Part of a small language model's weights.
Size: 9 layers, width 160, 2 heads of 64, vocabulary 2048, 3.33M parameters.
Training: a variant of Muon for these matrices, 124M tokens.
Each number is 128 + 32 x the weight over its row's rms, rounded and kept within 0 to 255. Layers, rows and columns count from 0. The size above them is the row's rms in percent of the matrix's.

# layer 2 attention query, 128x160, rms 0.0748, rows 41-60, columns 0-159
size [ 95 105  91 102  97 101  89  98  96  99  95 105  99 107  98 105 100  98 101  96]
[[101 211 169 192  78 125 129 170  64 103 112  80 126 154 123 109 170 161 139 113 172 138 109 124 155 173 106 213 103 123 141 162 115 111 159 131 158 150 138 157 138 109 145 156  85 132 158 167 147 121 135 147 171 140 139 149 169 112 181 167 145 150 132  91 167 121 109 118 118 107 128 164 119 111  12 122 203 172 174 188 103 105 120 165 160 127  62 135 126 101 143 124 122 122 170 140 118 118 105  55 168 181 128 143 138 153  90 107 132 167 151  61 123  97 157 134  68  96 135 102 157 145 131  83  85  73 149 107 162 112 144 153 117 118  97 190 118 137 130 114 161 137 138 148 196 134 153 169 144 146 162 125 128 127 110 147 142 148 153 138]
 [159 180 121 113 152 106 144 146 206 130 115 157 149 121 119 218 121 151 123  63  92 113  98 155 138  92  59 135 103 102 103 106 110 203 133 158 157  64  87 173  91 142 114 120  87 104 100 155 112 161  83 105  89 114 140 125 171  96 103 191  60 130 101 130 113 124 173 137 190 193 114 152  95 126 126 122 112 116 125  66 168 147 138 133 101 131 111 123 131 147  95 118 161 127 133 113 104 144 106 177  97 136  98 126 145 119 186 173 146 178 148 104 150  95 146 161  84 143 195 143 112 109 135 107 152 127 133 221 139  83 127  80 136 140 116 114 133 119  59  96 112  60 189 110 160 143 136 130 125 129 145 123  89  98 142 146 122 159 149 180]
 [106 190 153 126 136 203 161 176 136 182  97 142  89 137 130 111 162 105 158 101 117 127 117 178  70 121 178 134 147  67  97  82 138 111 135 153 165 170  95 142 122 199 151  88  75 132 165 119 123  92 162 176 181 126 140 176 131 126 153  91 141 126 115 121 148  63 118 162 121  96 171 159 179 114 168 139 168 136 130 119 153 100 115 118 178 126 150 112 149 156 140 165  99 148 144 138  97 138 125 162 152  83 137 141 130  90 112 130 108 169  75 153 126 133 132 112 156 119 129 175 163 107  73 131 101  76 178 160  82 123  86 104  65 117  58  80 145 142  58 100 157 134 159 130 121 168 104 156 131 104 123  79  72 113 119  96  78  73 176 138]
 [136  70 180 129 137 108 121 147 139 129 172  87 130 130  94 163 121 138 110  60 135  91 124  76 111 135  88 141 134 105 158 167 196 154 147 126 135 164 103 137 140 102 189 167 191  89 108 130  79  84 137 141 112 110 106 178 107 108  67 140 118 140 101 114  99 150 139 160 137  95 119  81 120 165 203 136 126  91 134 112 150 165 140 181 164 177 189 175 149 146 141 135 172 129 136 142  78 123 150 133 127 144  77 139 147 112 134 184  83 128 121  75 225 170 102 153 119 102  96  80 129 160 131 102 135 109 105  81 150 124 133 162  98 106 121 131 161 170 103 112  98 121 111 119 107  83 115 107 179 141 112  68 104 193 135 151  84 117 144  36]
 [117 164 104 104 140 147 114 159 159 118 125 133 130 120  81 169 113 179 108 127  97 119  71 146 122 155  99 144 156 186  91 153 171 160 150 160 131 177 101 111 116 180 121 171 146 148 131  92 101 165 146 148 111 124  50 157 186 104 143  98  91 115 109 149 147 154 107  87 133  85 134 145 143 152 100 109 169 179 116  45 144 145 184 141 150 128  78 167  53 108  48 162 133 126  92  86 164 138 114 151 165 131 119 149 134 122  66  78 106 111 124 162 134 180 184  77 143 159  82 170  95 123 132  81 121 112 125 110 129 174  93  83 139 179 165 118 112 172 139 165 177 114 121 161  96 113 122 126 144  75  93 126 162 131 129  75 195  92 108 127]
 [142  63 130 196  78 133 146  95 110  42 168 134 132  70 138 156 133 129  97 128 197 112 125 121 114  90  89 160 107 157 128  71 103 121 125 148 148 109  39  99  77 113 117  87 128 149 120 129 154 161 150 170 147 130  86 132 163  95 148 162 142 110 124  59 179 109 115 162 151 134 144 122 121  84 121 179 134 132 113 139 113 126 108 146 103 150 107  74 176 182 122 135 132  88 145 149 130 118 119 181 103 134 151 140 166 169 122 109 157 152 127 130  62 137 139  75 143  85 138 106 156 190 175  99 130 118 167 189 127 184 146 137 122  66 143 125  97 103 103 139  97 142  97  73 121  87 112 133 104 145  57 108 125  94  77 210 157 132  92 131]
 [110 142 108 143  70 158 179 123 110 108 103 158 173 148 139 144 157  95 131 130 154 106 116 163 142 102 112 113 166 113 141 122 170 113 155 108 178 204 155 151  48 166 226  78 145  75 118 122 103 102 129  80 159 119 117  47 207 146 136 140 100 109 105 114 141 108 128  80 158 144  83 168 178 154 114 114 107  99 157 139 136 138  91 125  97 139 160 128 131 179 196 152 119 130 143 137 182 157 132 105 100 130 147 102 161 142 132 131 122  68 141 140 140  99 131 147  99 113 114 152 149 152  92  80 115 113  66 156 137  81 179 145 140 106 134 114 125 107 155 110  89  84 208 103 147  47 124 152 105 112  79 129 115  87 159 132 170 136 160 186]
 [172 117 166 140  99 127  79 149 178  43 143 141 141 118 119 152 167 113 121  58  36  67 144 130 163 138  93 169 184 121 176  90 113 100  89 160  68 111  92  83 200  62 135  86 197 153 155 201 137  97 175 143 146 129 123  97 102 146 155 133 139 128 100  84 153  74 112  95 148 140  78  81 120 124 119 167 126 112 140 128 156 129 157 147 154 126 147 128 118 104 170 186 147 138 123 146 129 128 135 144 138  87 115 147 102 164 123 104 124  91 105 107 191 174  57  84 109 167 152 103 153 168 118 162 125  94 142 132 133 152 132 131 111 102 141 106 158 104 174 117  92 108 108 165 112 128 125  81 140  84 112 170 153 191 121 138 159 133 141 139]
 [164 140 134 103 159 102  99 156  93  97 120 154  94  97 153 162 170 137 131 128 124 157 150 105 106  68 111  99 151 202 141 103 133  91 156 125 183 155 102 144 196 166 151  96  97  68 155 162 102 133 148 172  87 126 148 102 123 136 188 141  98  73 131 122 146 148 161  91 164 120 169 158 106 105 159 160 143 130 218  36 144 108 123 159 162 117  70 108 150  87 138 166 107 142 165 171 171 110  69 163 114 164 146 120 111 138 142  68 106 156 127 168 111 175 103 110  94 128 147  99 145 100 127 109 157 132 147 109 174 130 115 104 141 175  87 127 114  69 103 159 109 143 134 131  81 100  88 139 114 145 162 143 124 120 148 131 186 179  85  40]
 [192 143 158 104 108 115 158 144 108 112 146 163 117  64 150 101  82 164  79  82 129  93 109 133 150 165 132 115 123 164 177 199 125 127 141  76 136  97 125 101 165 101 134 122  91 155  93 100 123  97 183  95 173  98 151 126  61 163 118 170 130 109 154 171 192 192 153 127 134 155 114 114 147 147  98 117 153 102 131 122 154 134  76 156 150 136 115 129 209 119 125 170  98 146 134 140 133  99  93 174 138 171 132 176 120 129  97  85 120 129 151 110 128  98 110 144 111 117 135 133 157   1 178  74 119 136 100 138 102  96 126 107  95 114 177 120  95 133 125 113 173 150  94 153 126 133 153 116 132 145 147 189 113  94 128 204 130  53 131  71]
 [120  88 124 123 126 149 158 185 169 114  96 121 143 137 136  58 137 123 101 138 119 179 139 212 148 110 110  72  85  81 115 154  76  83  85 135 127 123 130 115 117 162  68 217 147 106  71 178 170 127 133 124 105 147 150  67  98 134 114 103 157 103  95 106 101 150 144 194 144 117 180 166 163 104 111 108 132 128 145 131 164 107 110 105  75 165 147 144 136 172 168 171 137 157 146 132 193  80 120 158 118 129  93 168 163 138 149 109 176 103 127 101 134 151 175 123 152  97 157 118  83 122  87  76  68  97 180 160 139 197 123 124 114  80 150 126 144 116 154 155 103 121 140 118 104 118 199 113  92  88 166 123 167 171  80 122 130 104 142 142]
 [103 127 144 116 155  94 112 108 145  91 148 135 129 141 138 118 151 112 110 169  99 102 151 139 158 143 138  82  88 175 122 101 125 113 159  92 118 167 178 139 102 158 125 104  68 173 198  88 117 102  57 132 136 146 121  98 100 108 119 128 109 129 132 119 146 154 128 137 211 107 107 158 143 134 127 100 179 162 120  78 132 134 150 112  86 101  96 110 151 166  90 164 120  90 133 154 121  87 158 120  99 153 131 126 157  93 124 108 176 145  51 122 147 105 132 125  58  87 184 155 176 156 110 150 100 178 155 126 174 113 107 170 130  96 136 146  85 119 217 149 120 126 146 106 176 189  40 203 142  46 142 158 111 130 190 124 128 133  73 142]
 [143 107 110  60 151 115  97 112 171 129 190 139  94 121 112 151 110  93 163 148 134 147 161 117 108 150 194 172 197 127 147  76 109 186  76 124 142 133  94 156  91 138 128 164 167 144 103 165 122 133 112 166 117 106  94  87 125 161 121 151 140 136 118 170 119 250 157  49 154  97 100 109  91 151  82 128 186  98 112 165 153  92 158 132  96 107 136 117 186  96  64 139 104 167 119 118 111 136 131 128 108 159 133 117  79 112  77  96 107 176  71  85 163 104 133 115 113 128  86 126 171  89  92 158 140 109  94 124 126  87  89 128  98  72 154  86 154 113  87 123  96 102  76  98 132 126 171 148 124 106 145 168 115 112 118 167 122 180 137 135]
 [176 116 108  75  96  79 156 125 107 140 195 156 207 124 166 141  80 147 101 138 127 110 149 171 130 101 163 123 150 117 117 144 141 134 103 121 117 107 120  90 118  96  84 159 131 153 115 152 126  97  95 141 158  94 130 166 103 108  71  89 138 168 152 149 159 111 143 144  52 121 121  85 172  98 115 143  87 116 111 106 137 108 119 107 153 123 105 144 160 212 161  92 170 125 146 139 162 102 154 131 194 115 184 155 108 190 114 135 181 108 128 127  70 104 161 114 114 113  71 142 168 159 103 134 125 112  69 114 100 195  89  88 168 100 142 112 146 112 116 136 118 157 117 190 165 143  51 109 139 144  96  67 128 178 174 144  97 144 149 209]
 [161 123 153 113 104 189 131 130 138 150 101 158 184 142 121 135  99  93 103 119  82 156 136 105  39 169 192 111 120  79 118 174 132  81  80 160 165  81  86 133  91 139 153 119  48 140 150 126 123 142  88  96 143 157 159 135 127 112 120 121 139 114 201 183 155 150 113  96 112  97 143 136 167  99 101 161 104 163 113 108 181 166 131 125 105 153 128  66  53 125 152  76 144 160 157 144 144  67 173 106 102 137  39 113 108 120 141 151 146 149 170  63 117 143 109 148 127 137 116 132 164 131 178 108 116 154 125 144  70 133 142 136 132 123 132  88 114  87 198 131 166 156 129  79 113 156  96 137 164 107 137  99 184  95 152  91 114 183 109 151]
 [113  74 129 181 137  79 144  63 185 100 185 136 168 112 135 205 129 153 143 136 164 117 136 133 133 112 163 151 108  77 189 105 152 107 198 147 119 166 140 104 128 171 110 136  94 183 106 150 140 163  88 124  84  78 146 149 144 112 110 171  64 104  84  64 131 167 113 197 118 147 144  85 130 112 173  98 132  93 159 116  87 101  97 130 143 113 132 159  64 108 162 150 141 108 151 148 136 151  88 119 137 106 135 102  79 139 159 109 139 146 168  98 148 149  99 148 154  99 138 134 121 119 109 189 144  71 125 151  55 129 104  87 123 174 143 158 109 179 104  86 187 139 163  83 139 131 148 119  86 110 101 164 129 167 113 131  92 154 200 102]
 [ 93 131 157  93  74 148 128 127 119 114 121 134 142  97 189 176 142  57  46 137 113 127 191 108 130 102  81 125  70 144 138 123 130 200 109 120  85 136 157 136 128  98 114 151 133 164 152 102 123  78 157 102 133 166 103 143 120 136 205 116 109  81 186 117 141 146 137 158 148 152  96  95 131 190 189 140 142 147 102 165 113 106 139 107 127 102 155 131 131 132 188 137 166 133 187 208 128 113 170  63 163 115 135  97 136 140  91 113  89 125 133 114 106 109 175 145 106 113 184 130  69 103 105 166 190 160 141 119  53 143 176 191 114  59 155 154 133 113 103 151 149 124 119 120 183 126  94 166 109 146 157 134 141 153 175 139 142 110 114 138]
 [112  90 150 180 132 105 110 107 106 103  87 134  93  70 159 121 134 158 115 171  48 119 160 163  58 108 119  93 104 184 116 151 116 108 135 127 170  98  49 199 179 126 157  91  99 106 121 142 154 117 116  95 132 153 137 138  97 145 130  71 130 112 186  80 162 103 152 108 149 100 109 121 172  99 167 129  92 168  95 116 146 123 165 170  87 100 123  92 164  40 167 142 158 177 147 177 167  70 178 137 129 155  93 100 138 120 162  95 127 108 125  93 147 116 127 162 123 145  91  90 124  95 124 151  96 110 140 127 128 110  99 164  87 116 151 142 108 115  98 108 135  98  80 148  93 150 104  37  88 131  55 167 126 139 154 155 163 100 136 141]
 [174 159 104 161 121  96 121  71  84  79 132 160  61 162  79 195 181 158  99 164 102 126  84 102 142 134 142 179 153  86 108 103 172 122 142 116  94 146 154 148 149 150 146 188  55 137 117  79 123 116 143 152 159 157  90 105  89 108 158 133 151 105 198 117 124 130 130 185  96  98  75 130 153 116 139 113 135 175 131 154 140 137 100 155 136 158 171 115 198  96 149  67 172 128  98 137 170  95 135 124 168 136  92 129  67 175 162 156 164  97 145 129 101 152 160 127  85 137 109  83 132  87 168 149 166 191 125 117 139  80 124 148 125 155 141 128 137 111 143 171  63 116 115 114  77  96 124 165 162  96 181  96 171 136 164 149  90 152 145 125]
 [138  85 109 142 149 119 109 103  55  76 110 129 124  94 131  98 104 144 120 121 158 120 141 120 144  58 134 166 123 156 111 126  98  77 163 114 201 184 113 126 136 123 166 139  65 108 130 198  94 146 117 123 110 158 135 136 150 176 178 132 129  63 107  69  90 132 132 133 131  96  79 160 133  59  73 168 151  89 179 100 130  99 117  90 131 120 159  84 133 126 127 169 118 190 103  96 131 136 134 124 191  76 119  73  97 103 174 115 115 135 103 110 115  86 111 119 129 136 215 150  91  82 178  96 129 155 127 167 106  97 130 180 138 176 145 110 131 121 112 107 156 130 174  70 102 132 135  86 102 141 153 114 146 188 146  42 141 140 134 114]]